{
  "vocab_size": 9709,
  "hidden_act": "swiglu",
  "norm_eps": 1e-05,
  "rope_theta": 4050.0,
  "attn_scale": 0.125,
  "tie_word_embeddings": true,
  "parallel_block": false,
  "init_std_qkv": 0.0416,
  "init_std_o": 0.0,
  "init_std_down": 0.0,
  "warmup_steps": 200,
  "decay_fraction": 0.947,
  "dataset": "wikipedia_en"
}
Each number is 128 + 32 x the weight over the matrix's rms, rounded and kept within 0 to 255. Layers, rows and columns count from 0.

# layer 6 MLP gate, 256x96, rms 0.162, rows 0-137, columns 48-95
[[ 56 102 118 145 143 154 124  69 118 176 118 151 122  94 164 154  91 173 117 203 153 128 137 147  85  82 159 174  94  91 118 118 194  88 110  93 155 154 118  78  37 167 114 111  78 150  90 106]
 [159 149 125 121 111 175 125 131 131  68  67 201 143 162 165 114  80 158 112 111 141 109 159 127 131 133 134 144 145 133 107 131 145 136 130 145 126 100  79 106  53 130 114  92 161 209 136 115]
 [111 120 118 144 100 133 147 132 159  85 129 103 119 178 110 123 107 125 104 118 124 130 152 152 136 160 130 152 173 109 129 125 105  99  65 131  67 125 141 128 166 106  94 109  79  98 144 166]
 [171 142 107 147  82 153 102 128 128 159  96 127 139 173 116 118 100  60 108  89 106  92 107 229 189 159 231 128 176  92  61  93 170 141 152 107  85 107 104 178 169  96 143 105 140 144 194 181]
 [127 186 142 124 145 203 115 168 100  97 140 126 147 106  83 108 139 121 104 157  94 156 138  93 153 124 125  83  89 103 114 148 101 153  95  98 107  64 129 106 121 109  71 102 162 135 111 111]
 [144  87 106 176  98 111 117 138 141 150 117 134 114 157 222 127 103 106 134 121 149 142 109 136  96 139 156 130 162 124 121 174 150 126 128  85 122 203 136 108 159 162  65  93 131  87 157 142]
 [151 182 125 149 155 150 123 136  98 118  90 111 104  85  75 158 154 141 107 141 140 155  95 180  77 106 136 154 124 122 127 149 148 114 133  67 186  93 132 117 120 130  71 130 135 128 112 153]
 [165 163 184 144 113  83 140 203  86 133 122 122  98 147 139  95 145 124 102 125 167 105 106 119 115 118 135 155 109 139  84 152 130 106 108 152 138 175  93 135 123 134 153 133 125 128 127 170]
 [176  95  99 169 111  99 117 103  94  89  97 132 165 155  80 139 138 149 137 134 150 115 174 128 152 158 121 125 165 143 119 149 141 162 148 178 130 150 154 124 155 143 119 136  70 149 100  85]
 [ 99 126 122 128 104  86 137 129 113 139 111 139 165 141  95 208 121 134 100 101 122 100 166 129 107 109  97 101 142 164 141 143 126  96 146 112 140  93 159 106 118 146 165 135 139 137 160 106]
 [ 97 154 114  95 150 138  82 119 104 140 112 136 178 121  99  59 141 121 162 112 141 143 142  93 120  24 101 190 109 122 103 155 118 118 133  76 134  73 132 153 133 111 155 124 159 132 124  97]
 [172 120 157  99  88  96 102 159 177  99 130 147  88 149 131 148 139  98 181  60 153 159 160 140 121 139 173 167 112 167 150 126 173 154 160 144 137 109 146 135 133 117 109 104 107 115 117  15]
 [138 147 112 162 116 122 142 162 110  80 159 187 175 157 117 160 113 168 141 142  97 127  94 162 115  85 147 143 139 121 174 125 106 117  68 103 178  71 166 137 154  85 162 199 140 117 111 164]
 [ 80  96 119 161  91 119 116  84 136 100 137  75 114 156 120 141  51 141  76 124 132 126 147  86  81  46 135 107  83  87 158 107 120 165 128 134  93 113 137  87 161 122 116 167 126 143 148 118]
 [173 163 146 123  35 124 145 159 143 157 126 138 255  91 158 168 155  84 149 126 123 124 137 132 157 141  86 114 123 133 135 109 161 138  66 114 102  32 138 112  68 120 110 101 125 132 121 154]
 [114 182  57  75 116 106 155 161  81 126 153 138 176 130 140 145  79 111 142  89 107 169 126 102 151 145 154 111 109 145 143 110 147 184 147 124 182  75 138 149 162 119 132  85 149 156 164 182]
 [132  81  60 122  92 216 128 170  66  61 131 101 124 134 155 117 153  72  95 121 128 178  70 169 168 122 155  62 122 151 176  97 132 103 125 134 108 148 120 142 126 140  84  99 163 134 116 130]
 [ 68 125 122 118  69  72 147 110 120 132 131 140 125 146 126  58 138 128 113  76 162 166 159 180 118 128 123 154 124 144 111 124 167 181 149 110 141  66 146 119 142 113 167 111 103  91 137  76]
 [191 142 162 103  74 135 127 134 111 154  75 127 124 147 107 140 121 186  58 119 213 146 155 107 120 128 114 113  78  97 113 151 167 129 125 131 124  87 108 139 142 131 125 128 136 135 117 128]
 [168 176 120 159 188 115 101 135  99 154 118 145  81 153  99 194  70 161 109 103 147 114 127 120  96 119 134 160 207 184 152 101 109  97 121 173 115  61 133 180 172 175 128 117 166 125  96 105]
 [146  93 138 162  97 159  91  59 123 169 101 137 104 148 144 129 146 100 212 125 175 121 117  79 105 118  85 101 110 131 136 132 142 139 153 125  80 193 162  98 131 145 180 172 132 110 140 158]
 [165 112 138 129 172 146  40 136 178 129 137 170 112 164 178 133 150 149 115 129 111 117  44 128 125 135 147 128 115 129 122 106 185  92 135 184 145  91 109 142 139 124 118 129  77 145 126 127]
 [116 105 142 170  97 100 115 155 205 175 159 117 151 118 106 130 159  43 109 153 139 127  74 142 134 160 194 116 141 145 127 103 135 160 167 114 109  92 131 131 124 151 129 111 108 139 178 155]
 [117 198 166 177 135 118 134 144  49 183  71 123 106  50 103 138 103 175 132  93  87 108 138  85  99 103 143  96 160  90 210 157 155 132 111 123 164 202 154  99 101  67 111 125 102 130 115 146]
 [150  94 109 155  93 169  75 121 136  68  85 156 151 125 107 122  51 153 113 130 114 114 100  71 121 141 212 149  90 177 128 164 118 146 136 140 156 153 133 116 115 121 111 150 109 137 166 142]
 [ 80 124  94 171  82 144 116  99 109 124  93 164 118  82 119 100 165 104 155  98 172 105  70 153 127 171 154  93 105  63 104 122 106 109 170  90 128 113 143 140  85 165 146 127  88 108 168 198]
 [174 100 145 121 107 185  94 147 160  75  90 119 153 134  84 119 133 152 154  81  98 174 158 104  98  88 137 168 143  89 127 134 143 176  99 127 116 187  91 120 149 121 123 117 121 123 134 141]
 [147 109 100 101 137  91 141 146 145 155 122 117  94 176 167 107 184 175 142 151 116 170 111 130 115 103 131 151 126 136  99 127 117 147 134 131  94 155  54 190 108 132 174 119 128  72 147 149]
 [188 163 131 132 116  90 120 100 179 125 134 173 145  63 166 131  85  82 134 119  91  62 158 163 168  99 164 114 138  65 176 130 204 125 122  96 138 158  78 124 100 149 207 118 175  83  67 114]
 [138 124 130 116 118 144 148  99 108 136 140  86 161 113 109 114 131 154 126  96  98  65 142 193 123 116 106 170 142 152 143 122 209  98 125  62 125 185 188 131 127 150 148 169 116 181 115 109]
 [144 151 139 184  67  75 197  85 152 130 102 138 147 136  93 216 123 129  22  98 147 141 143 110  58 130 128  39 115 137 150 128 167 138 119 159 117 112 133 146 130 110  99 128  87 183 127 100]
 [157 128 126 122 149 122 125  81 130 120 115 129 118 170  81 144  69 115 173 175 105 139 183 153 135 136 111 120 173 161 111  96 150 157 112 163 155 144 127 118 197 104 147 103 133 127 130 129]
 [154 168 101 127 109 168 145 154 101 117 184 121 158 119 114 160 114  86 119 124  98 144  99 124 151 158 119 140 153  90 107 114 137 140  85 143 176 113 145 168 122 107 103 159 116 134 116 144]
 [164 122 145 110  75 139 120 125  99 224 169 147 130 145  90 139  92 143 130 173 114 115 124  96  89 113 127 146 129  88 112 138 113  87 127 119  68 146 147 129   0 157 125 122 177  95  90 152]
 [179  85  73 136  95 149 141 117 125  80 140  91  89 155 122 132 219 112 126 144 115  93 130 150 143 114 129 151 141 136 111 114 174 144 139 134 187 147  94 167 107 127 143 107 202 142 158 138]
 [135 144 164 146 137 130 120 122 189 149 151 143 137 129 135 121  74  67 172 141 186 136 125 145  98 135  97 169 120 135 167  79 120  85 170 150 158 111 132 118 157 101 133 131 138  99 141 130]
 [149 135 170 144  95 169 104 112 142 139  63 124 141 157 100 110 113  98 170 163 148 166 138 103 158  84 164 139  94 161 118 149 121 212 122 136  82 132  54 174 164 123  96  86 167 100 169 182]
 [161 106 166 189 154 148 131 129 139 110 110  90 113 137 170 104 169 103 116 190 186 142 126 113 114 120 119 119 120 187 136  57  94  94 136 101 119  83  43 139 107 135 128  81 114 145 121 146]
 [119 133 163 120 133  95 164 117  72 187 101  96  82 132  92 120  96 140 142 131 162 162 193  92  79 134 129 112  96  98 133 117 171 156 121 136 161 126 171 139 122  76 122 213 164 114  96 121]
 [118 125 120 181  94 138 126 130 200 116 168 134 115  86 139 179 162 151 128 146 141 145 149 190 186 120  97 140 100 139 192 155 100 110 111 106  97 118 133 160 143 114 146 128 126 154  97 156]
 [161  72 193 146 115 197  99 142 168 138 130 106 180 134 139 124 158  92 148 157 117 146 128 137 140 195 189 133 136 136  84 117 128 106 129 150  91  82  96 140 129  60 101  92 109  83 117  99]
 [135  84 163 128 129 119 103 139 125 139 111 130 157 109 156 105 128 133 154 101 238 136 112 109 100 175 102 109 200 124 170 100 125  98 126 135 163 150 170 145  88 118 128  74 131 107 121 125]
 [181 131 138 101 188 113 127 143 131 132  93 205 140 161 110 160 151  54  77  86 194 106  87 152 175  52 138 109 152 108 107  61 130 119 108 168 153 101 149 137 111 110  91  98  92 126 109 182]
 [151 121 139 138  84 129 145 167  85 171  95 133 109 180  84 120  94  85 117 147 144 132 165 119  99 121 119 129 103 112 101 113 165 145 169 110 141 138 111 168 104 172  87 116 116 107  94 158]
 [135 121 166 131 153 135 138 124  88 184 112 128  98 154 111 111 141 120  49 120  86 151 137  57 113 145 116 132 180 113  66 106 143 116 190 126  85 131 130 127  92 164 175 140 140 121 141 146]
 [148 186 119 100 169 169 174 123  98 110  81 112 127 162 122 110 119 120 133 109 108 188 146  91 100 134 139 122  74 137 126 143 187  79 134 100 176 169  84 114 110 135  89 131 158 122 108 153]
 [127 152  81 145 109 127  85 111 162 138  94 126 191 171 139 100 121 123 141 144 176 108  90 105  45  76 140  76 110  92 198 107 171  32 117 122 154  97 115 114 129 101 119  93 102 134 140 136]
 [147 113  83 106  93  83 191 115 146  75 121 142 112  99 141 211 126 162 127   0  86 139  44  90  68 145 188  89 179 125  55  78  94 115 144 121 211 182 141 138 143 191  62 155 144  98 154 154]
 [119 150 109 161 113 125 138 153 117 101 169 154 109 166 153 110  88 123 165 146 181 107 126 158  98 156 111 155 114 134 153 165 134 114 159  75 193 156  96 108  96 107 126  93 150 115 133 158]
 [149 138  86 110 113 106 104 122 124  60 122 130  62 139  98 137 143 136 189 151 156 236 104 126  78 110 137 142 107 119 116  88 116 109 153 159 139  99 111 135 138 163  72 171  66 174 118 127]
 [126 137 143  91  87 126 103  85 136 140  65 150 237 148  83 117 161  85 131 101 185 153  91 118 166 102 109 109 167  68  99 134 174 121  79 119 126  78 117 129 144  75  63 137 161 163 125 141]
 [122  99 148 136 126 110 177 131  78 119 136  72 118  93 111  96 146 149 129 112 158 179 113 144 168  56 142 121 159 162 160 122 116 159 100 148  97  71 127 189 116 154 174 153 110  60 133 120]
 [123  85 122 155 132 119 104 134  99 149 175 166 151 170 147 186 131 110 120 129 120  82 170 108 134 102 145 123 135 153  82 107 132 163 118 144 128 109  97  89  96 174  95 126 113 126 105 112]
 [121 163 143 110 211 174 137 138 108 186 127 112 153 152  34 100  81 128 157  99 128  59  92 105  93 148  80 159 139 129 128 102 159 124 140 125 126 110 135 117 134 119 148  93 150 121 150 102]
 [173  96 173 115  83 198 123 102 178  92 141 107 125 104 159 137 190  69 154 151  99 119  72 111 140  87  93  78 143 175 135 102 135 140 131  97 167 194 119 148 128  82 132 103 130 128 121 172]
 [176 175 115 128 107 133 148 129 146  88 109 146 106 127 161 130 105 171 113 110 111  96 134 128 107  97 106 147 152 187 156 117 179 178 125 135  73 195  77 112 114 145 124  97  57 149 165 117]
 [182 155 138 133 170 118 185 100  87 137 146  80 101 124 113  99  91 136 149 103  84 113 125 222 198 148 164 122 147 163 148 127 124 112 138  64 145 147 173 150 117  63 131 107 147  94  75 109]
 [112 105 157  77  93 102 136 175 111 120  96 154 142 135 171 138  91 117 120 103 123  86 168 126  98 106 141 114 118 115 160 133 181 121 146 152 138  85 112 117 186 146 175 154 122 107 130 170]
 [142  94 149 111  82  89  62 110 141 121  71 167  95 140 141 153 123 120 122 148 122 147  80 134 148 147  88 144 101 122 145 121 106 165  98 113  80 171 119  89 146 158 144 101 165 149 162 103]
 [114 166 116 159 149 150 155 134 117 111 121  75 154 132 109 110 177 145 120 167  81 193  83 156 144 173  94  85 167 149 100 216  96 165 127 107 113 122 161 128  60 134  99 127 110  92 147 154]
 [119 100 104 142  91 134 124 104 115  30 123 168 129 177 154 127  98 139 139 139  83 195 144  92 135 129 159 192 134 140 169 160 115 122 167 131 102 139 111  72 119 109 128 139 141 124 107 107]
 [136 164 115 102  90  31 122  43 129 116  74 144 145 135 126 175 152 131 154  79 142 145 153 142 159  63  96 105  97 143 124 104  95 135 168 171 118 142  97 133 132 118 116 104 137 117 125 177]
 [138  97 151 125 109 120 166 163 153 141 159 115 116 186 127 100 131 144 133  97  98 169 207 124 128 125 107  45 107 136 110 143 131 158  78 110 122  96 143  93 158 141  78 127 114 189 179 145]
 [111 151 181 110 137 131 107  72 188 144  91  98 117 133 116 110 104 120 123 109 125 155  87 151 144  95 195  94 112 122 151 141 202 114 174 115  90 118 179 137 152 169 167 117 124 151 110  99]
 [101 186  96 108 156 129 113 122 185  50 121 115 144 170  90 142 151 139 137 139 154 149 180 134 117 136  89 164 186  84  89 134 107 138 131  88 132 164 153 116 110 168 120 159 156 173  98 159]
 [ 92  99 120 159  87 134 128 155 128 152 118 135  65 104 147 117  97 128 112 130 152 161 124 162 135  40 117 168  66 159  88 144 104 125 146 137 136 110  81 170 127  75 134 155 132 130 151 162]
 [142 169 121 158 133 169 166 110  94  98  72 107 139 107 134 125 136  68 123 120  83 136 189 131 150 179 113 185  80 129 159 118 104 172 145 171 145 126 134 172 188 180 107 126 144 140 184 152]
 [ 86 128  70 127 119 151 103 184 131 108 126  73 154 162 138  96 160 163 115 210 131 146 137 115  91 129 119 175  65 165 167 146  74 155 155 121 136 107 172 169 130  87 103 141  97 117  91 128]
 [122 116 148 179 104 133 139 155  91  85 101  52 186 119  68  96 131 123 192 144 123 119 107 100 100 159 141 143 125 112 153 209 135 111 119 127 145 117 139 112 146 137 112 144 185 146 196  56]
 [ 80 135 161 148  75 124 177 153 142 152 127 127 121 102 140  97 109 130 153  88  89  96 125 140 105 166  95 142 134 127 113 112 160 160 182 154  76 184 128 103 146  98  75 124  79 129  95 120]
 [128 100 149  92 135 168 125 154 146 142 164 132 151 140  88 122 119 170 101  98  99 111  98 112 151 118 120 155 130 185  85  91 124 169 161 110 150  99 148 123 120  90  95 171 123 150 120 146]
 [131 154 156 134 177  75 136 133 129 166 141 122 112 164 168 136 103  78 119 129 102 158 112 104 172 135 119 142 137 136 128 133 119 102   0 103 129 124 130 104 168 155 121 108 145 131 113 142]
 [119 142 151 113  88 109 140 150 118  97  58 135 118 123 158 161  68  97 118 118 138 135 155 122 148 105 115 107 156 170 123 159 161 150 155  79 113  74 156 166  48 166 142 117 105 177  91 143]
 [161 145 126 127  96  78  91  87 102 138 101  84 123 123 169 133 127  57 111 158 121 144 122 141 123 142 147 149 129  82  71 143 139 138 113 151  69 160 156 116 133 137 101 131 120 115 140 181]
 [149 146 170 178 121 100 128 135  84 158 136  93 105 137 109 122 164  73 125 129 127  82  54 101  87 137  98  73 135 147 135 150 132 133 187 153 127 168 140 107 132 132  94  87 115 133 159 116]
 [142 140 172 142 157 100 144  70 139 127 145 109 100 141 118 110 136 154 149  75  83 142 152 161 144 201 120  17 148 134  80 149 139 140  44 150 107 162 119 133 133 157 113 152  69 109 147 186]
 [195 119 121 120 154 152 190 111 132 175  86  92 153 130 116 130  64 126 129 129 154 124 121 149 178 116  90 160 131 177 146 117 166 161 163 132  87  75 137 126 155 136  90 200 125 128 168  77]
 [ 80 110 124  98 130 160 124 149 132 137 178 147 155 119 114 125 124 129 142 180 165 167 124 172 115 119 191 116 175 126 138 136 190 137  98 146 126  87  79 150 108 158 135 112  99 167 125 105]
 [ 39 142 100 140  99 118 156 115 120 134 133 156 183 115  98 132 142 107 155 144 159 177 168 122 156 132 188  96 169 107 149 121 141 175  93  86 143 175 132 125 115 120 107  93  67 202 114 130]
 [105  82 135 108 142  88 160 123 109  51 178 132  97 112 125  97 132  97 138 115 148 140  75 131  94 149 120 146 134 136  90  97  68 119 157  76 160 109  88 111 141  56 107 133 114 111 189 118]
 [150 127 190 142 131 188 124 159 110 146 167 127 217 160 109 157 114  96 136 138 239 142 148 168 130 105 164 118 196 161 103 108 136 133 110 136 127 223 157  64 158  78 141 134 100 152 104 125]
 [ 68 118 109 108 127 124 164 130 133 114 159 137 147 104 183  87 155 143 175 165 159 131 207 117 104  90  28 100 105 136 207 130 139 134 107 149 103 169 147 165 131 120 138 148 108  80 124 136]
 [115 147 131 173 144  69 167 209 101 141 106 100 168 120 141 210 130  92 113  82 130 144 140 119 162 163 117 169 125 122 128 106 141  96 154  88  66 139  10 120 149 105 171  76 141 117 162 105]
 [169 102 166 174 101 137  97 162 123 139 105  55 145 134 115 136 106  96 154  71 177 133 176 133 129 148 149 163  84 160  88 114 104  87 120 142 131 104  88  73 149 180 177 137 151  82 161 124]
 [ 63 130 179 150 154 158 110 130 150 134 143 121 164 156 101 110 103 130 142  92  90 151 152 144  92 201 115 122  95 147 137 143 167 159 132 185 123 133 129 120 102 151 172 143 153 121 109 149]
 [105 168 141 115  93 112 160 118 152  84 136  72 130 121  91 131 169 120 137  99 167 151 151  95 134 134  87 186  91 135 120 143  95 138 135 217 116  90 166 133 145 127 130 120 107 142 171 132]
 [103 115  97  52  97 109 129 154 104 113 184 115 125 154 122 172 127 132 122  57  74 106 119 133 148 158  97 131 174 177  87 181 132 134  91 119 105  55 133 105 146 117  99 115 139 103 108 136]
 [157 168 176 172 136 142 105 116 160 150  81 156  40 102 120 128 149 117  90 142 106 156 101 105 119  82 166 108  84  83 106 146 122 105 166  68 133 130 104 114  97 105 145 139 157  93  93 136]
 [108  66 161 137 137 161 114 152 176 189 177 166 116 107 132 167  87 115  82 129 178 137 121 167  80  92 136 152 135 108 130 161 110 112 175  92 128 111 109 112 103 180 133 154  90 142  98 134]
 [ 86 148  92 135 168 162 178 129  83  59 161  62 110  74 139 144 110 135 128 152 164 163 103 150 123 116 159 119 121  99 158 134 165 132  66 132 157 194 147 143 108 107  93  90  95 168 119 137]
 [124 140 130 182 124 113 129 132  76 140 101 135  30  97 131 144 155  73 134 205 147 187 114 144 127  76 120 120 150  93 118 111 131 185 145 196 104 135 160 154 129  97 119 113 181 124  88 125]
 [ 92 164 117 108 100 128 108 127 117 117  75 113  95 176 122 110 149 130 121 149 124 145 126 149 114 201 171 137 120 149  89 137 110 195 143 154 149 141 193 125  99 120 132 117 162  96 119 109]
 [135 183 110 109 161 117 160 127 185  94 188 186 166 159 101 149 136 151 127 172 118 156 150 147 110 140  75 131 153  99 145 112 156 149  71 184 132 105 152  94 147  96 109  82 194 101 152 130]
 [148  83 146 231 113 212 115 105 112  99  66 207 111 132 103 133 140  82 103 119 156 102 113 131 105 102 161 164 143  88 163 116 132 145 149 187 140 133 196 177 157 151 124 171 114 139  87 153]
 [150 127 177 125 102 100 118 104 114 176  67 155 140 135 177 144 102 151 108 102 156  87 108 111 147 104 107  88  98 167 158 122 100 104 134 123 136  98 165 148 109 134 171  90 100 119 130 138]
 [123 103 156 139  76 240 162  86 163 118 164 111 143 144 145 132 133 124 109  66 101 125 107 133 189  68 112 116  74 104 113  83 102  98 115 141 146 128  65 151 103 119 150  60 136 119 115 195]
 [140 123 119 114 165 200 106 215 175 144  91 159 187 162 117  98 151 113 119 151 117 129  73 123 126 154 204 147 143 106 120 170 185  89 146 189  72 158 146 118 123  88 140 157 166 109 125 178]
 [120 156 119 143  75 162 162 141 130 110 109  95  93 136 120 124 172  91 150 139 167 163  54 126 183 127 136 150 115 149  92 180 120 101 200 118 185 156 200  84 102 117 137 159 146 141 142 184]
 [158  85  56 113 166 181 147 114  87 151  57 135 108 122 120 109  83 138 145 165 136 124 124 108 143 121 122 166 116  67 104 183 165 104 132 167 107 122 143 105 184 101 107 122 110 106 132 145]
 [125 128 100 107  99 108 107  98 162 132 149 133 125 119 150 157  77 112 171 143 188 129 129 139 204 156  69 134 111 152 104 118  89 127 154 146 151 111 102 162 102 106 107  98 156 139 110 120]
 [116  87  95  85 138 181 130 166 197 141 113 114 158 201 188 139 114 116 184  95 172 133 110 147 134 152 144  72 140  93 117 139 111 121  98 140  98 108 145 143 134 105 155  93 207 172  60 171]
 [129 115 163 148 131 145 142 164 150  84 133 144 120 140 160 148  96 134 102  27 121 102 106  97 154 156 162 123 167 135 100 158  96 121 144  49 165 112 127 163 107 106 145 174 117 125 159 194]
 [111  76 139 134  98 102  84 119 150 152 123 132 135 120  87 141 161 144 150 145 115  67  63 162  78 134  85 155 168 194 145 123 139 165 134 179 124 213  87 102 115  90 116 125 127 100 134 164]
 [105 143 142 153 138 179  88 143 136  53 120 131 115 163  85 102 120  81 138 173 123 139  98 145  98  96 127 146 150 159 113 167  73 139 178 185 121 130 144 103 101 166 110 113 134 160 133 135]
 [ 68 143 127 146 117 112 135 123  99 140 185 169 206 141 119 163 150 136 110  50 144 101 121 199 138  99 112 111 149 135 110  85 146 144  62 118 105 150  92  96 144  96 115 147 101 144  95 127]
 [ 83 151 140 122 144 108 104 116  77  37 183  65  83 140 176 145 119  87 192  84 129 134 110 125 158 156 178 123 143 149  99 158 193  70  80  85 136 115  86 122 123 148 178 101  96 153 156 126]
 [118 123 174  94 156 142 150 148 129 122  73  81  95 125  98 108 121 155 148 135  93 144 124 181 138 165 172 103 170 134 113 134 158 167 143 123 143  73 182 158 194 122 116  83 171 115 137 130]
 [109 144 115 139 117  10 150 102 137 106 143 137 162 151 145 113 128 132  87 158 133  82  55 111 132  68 126  96 128  69 127 114 111 151 158 126 175 170 117 174 106 113 133 121 146 168  68 137]
 [153 122 172 132 180 110 139 124 152 109  99 190 150 132 152 151  90 104 107 136 174 137 101 150 207 124  84 123 131 122 124 152 174  79  79 136  94 114 155 114 131 126 148 127 119 134 158 135]
 [137 138 155 133 103 171 123 208 139  88 109 154 109  92  99 109 114 162 136 131 108 142 112 130  92 108  77 118 133 138 182  95 119 122 112 168 106 139 103 149 123 123 146  97 120  89 147  79]
 [ 67 135 148 114 117 122 104 229 184 159 129 128 120 123  73  91 136 122 149 155 119 144  47 107  99 145 107 164 176 136 164  92  87 130 139 161 164 130 138 168 150 120 103 117 162 125 142 143]
 [120 154 146 124 119  83 111 138 168 120 140  82 119 155 155 109 171 162 132 153 101 184 126 144 108  94 147 121 122 145 171  82 144 188 172 139 187  91 104 115 114  99 146 106 105  91 176 162]
 [151 134 181 117 121 129 109 139 108 105 117 123 164 118 102 126 104 154 162 176 111 121 163 130 113 137 150 194 230 168 110 134 129 121  74  96 154  93 122 151 184 128 156 116  62 126  89 140]
 [ 96 135 172 160 106  87 120  69 168 146  69 125 117 107  80 116  92 188 115 134 107 112 193 173 111 129 148 121 128 165 135 120 163 140  92  91 113 136 123  97 185 200 126 130 135 161  93 148]
 [103  48 177  82 129 168 186 118 114 116  74 142 118 129  88 198 106 192 121 164  63 120 127 217 131 193 121 144  76 164 133 149 145 121 163  89 128 121 148 115 100 160 116  99 161 158  93 152]
 [100 132 150 162 159 182 177 141 130 106 132 112 144 136 115 136 109 107 131 138 146 120 124  85  95 186 151 162 181 103 125  75 187 190 109 106 135 127 101 107 104  95 144 112  58  92 140 144]
 [178 124 152 107  87 178 136 111  99  51  95 115 153 174 192 140 122 110 155 174 137 125 151 130 173 121 106  91 156 132  62 102 128 184 143 158  73 145 148 100  68 146 114 103 160 167  45 138]
 [123  91 138 123 165 137 145  95 117 157 119 108 184  94 120 161 113 148 172  57 166  64 214 122 146 104 131 134 106 140 187 144 199 167 126 120 169 135 183 134 175 145 159 144 101 148 133  81]
 [ 99 133 144 158 124 102 171 132 133 115 200 143 113 118 137 102  91 113 190 159 160 141 111 129 127  93 120 142 142 174 160 113 131 174  72  77 153 124  98 149 196 184 152 148 100 101 133 132]
 [132 157 128 155  68 116 142 206 135 184 141  90 115 134 107 149 108 124 114  96 144 123 209 136 135 146 144 138 111 164  90  86 112 114 139 135  90 120  78 150 118 141 143 135 141 168 119 141]
 [146 192  84 130 124  81 173 103 141  85 111 122 144 116 177  98 145 176 113 100 166 182 103 166 120  91  96 135 127 140 115  81 127 154 119 166 104 153  99 136 124 129 140 159 120 163 219 110]
 [130 152 132 171 160 183  89 108 116 117 140  48 154 133 155  92 139 168 119 100 172 125 160 128  98 127 108  97 117 217  71 153 150 169  92 118 142 118 112 105 156 187 140 116 137 147 138 133]
 [113 143 143 132 107  87  84 118 171 128 115 189  98 170 120 111 144 120 104 143 152 183 145 122 160 136  68 122 118 100 101 125 151 172  98 162  92 160 123  98 161 132 129 109 135  93 111 136]
 [139 140 119 155 118 165 120 110 134 161 162 100 128 160 135  96 126 121 161 145 105 162 131 119  79 103 131 113 191 115 130 209 137 115 140  82  97 132 136 162 104 109 117 170  90 112  97 139]
 [125 112 105 140 112 135 124 104 156 105 114 152 163 168 191 146  97  75 187 105  99 138  87 142  96  70 140 118 106 101  86 100 121  88 131 135 115 125 157 147 136 132 129 171 169 143 162 111]
 [172 133 126 156  82 150  33  97 160  95 117  94 150 112 135 177 117  46 181 188 146 166 171 170 152 122 112 119 175  87 116 169 109  72  81 159 122 100 171 134 148 176 115 163 147 102 113  87]
 [101 100 170 140  76 158 129 162 131 101 115 120  80  96 102 164 122  96  81 156 165 149 143 164 148 131 142 127 121 110  70 164 146 136 134 110 133 103 181 101  41  91 125 166 151 195 110  56]
 [120 131 137  98 164 170 103 134 160 108  92 114 187  66 135 128 141 102 146  95 181 146 135 164 160 101 130 152  97 106 156  83  92 118 142 137 149 113 127 152 134 153 154 159 139 111 208 157]
 [147  98 140 150 118 164 135 172 114 111 162  80  79 135  87 132 124 189 151 151 110 156  97 147 128 122 208 106 143  72 147 124 153 132 220 131  92 176 161 116 137 205  63 125 138 126 172 111]
 [ 62 149  97 133 126 185 117 143 133  68 158 110 140  96 127 122 129 155 135 131 140 154 134 116  74 130  77 120 155 149 104 114 142 158 161  89  87 111 110 147 155 133 133 133 156 123  97  90]
 [108  89 129 128 108 135 158  87 138 138 111 157 182  98 102 125 157 170  76 146 141 139  93 115  89  90 121 121 115  99 109 122 193  53 147  89 156 101  90 103 109 149 117 153 160 151 119 119]
 [125 132 121 157 119 151 136 126 164 102  90 140 133 121 132 106 111 123 159 131 127 122 148 135 123 105 140 178 145 208 128 136  71 148 154 166  75 115 137 168 137 159  70 112 129 172  99 126]
 [102  94 121 180 177 121 110  76  70  89 145 145 154 115 153 143 149 169 173 127 123 101  69 131 119  69 147 129 157  91 173 108 175 169  65  98 151 154 154 167 120  92 120 109 156  86 183 161]
 [ 53 171 103  89 119 167 121 109 135 119 145 136 135 122  76 184 105 122 136  87 111 155 107 126  95  67 157 130 162  51  98 127 111 100 173 166 110  79 129 116 171 147 138 121 136 180 122  80]
 [ 86 136 152 150  47 135 196 140 117  94  57  78 109 142 147 131 186 134 154 135 148 131 187 152 153 163  97 201  80 168  81 112 186  93  80 115 135 184 121 143 155 111 109 165  35 106 160 117]
 [ 84 139 132 128 131 143 114  98 158 115 109  83  65 151 155 125 128 164 166 135 138 116 106 150 196 123 151  77 118 149 123 144  72  87 138  84 116 172 160  91 112 122 138 143 159  84  97 144]
 [126  83 136 103 126 146 122 118 141  90 120 105 178  85  96 125 122 148 192  60  43 111 163 126 135 145 130  70  86 115 167 147  70 110 143 130 106  91  84 164  84 145 127  70 160  91  34  58]
 [160 131 165  85 109 128 190 156 156 145  99 100 114 186 116 134 141 195 146 135 163 144 144  94 116 116 143 175 132 116 153  69 136 138 151 163 111  89 116 114 138  99  96  91 153 104 127 138]]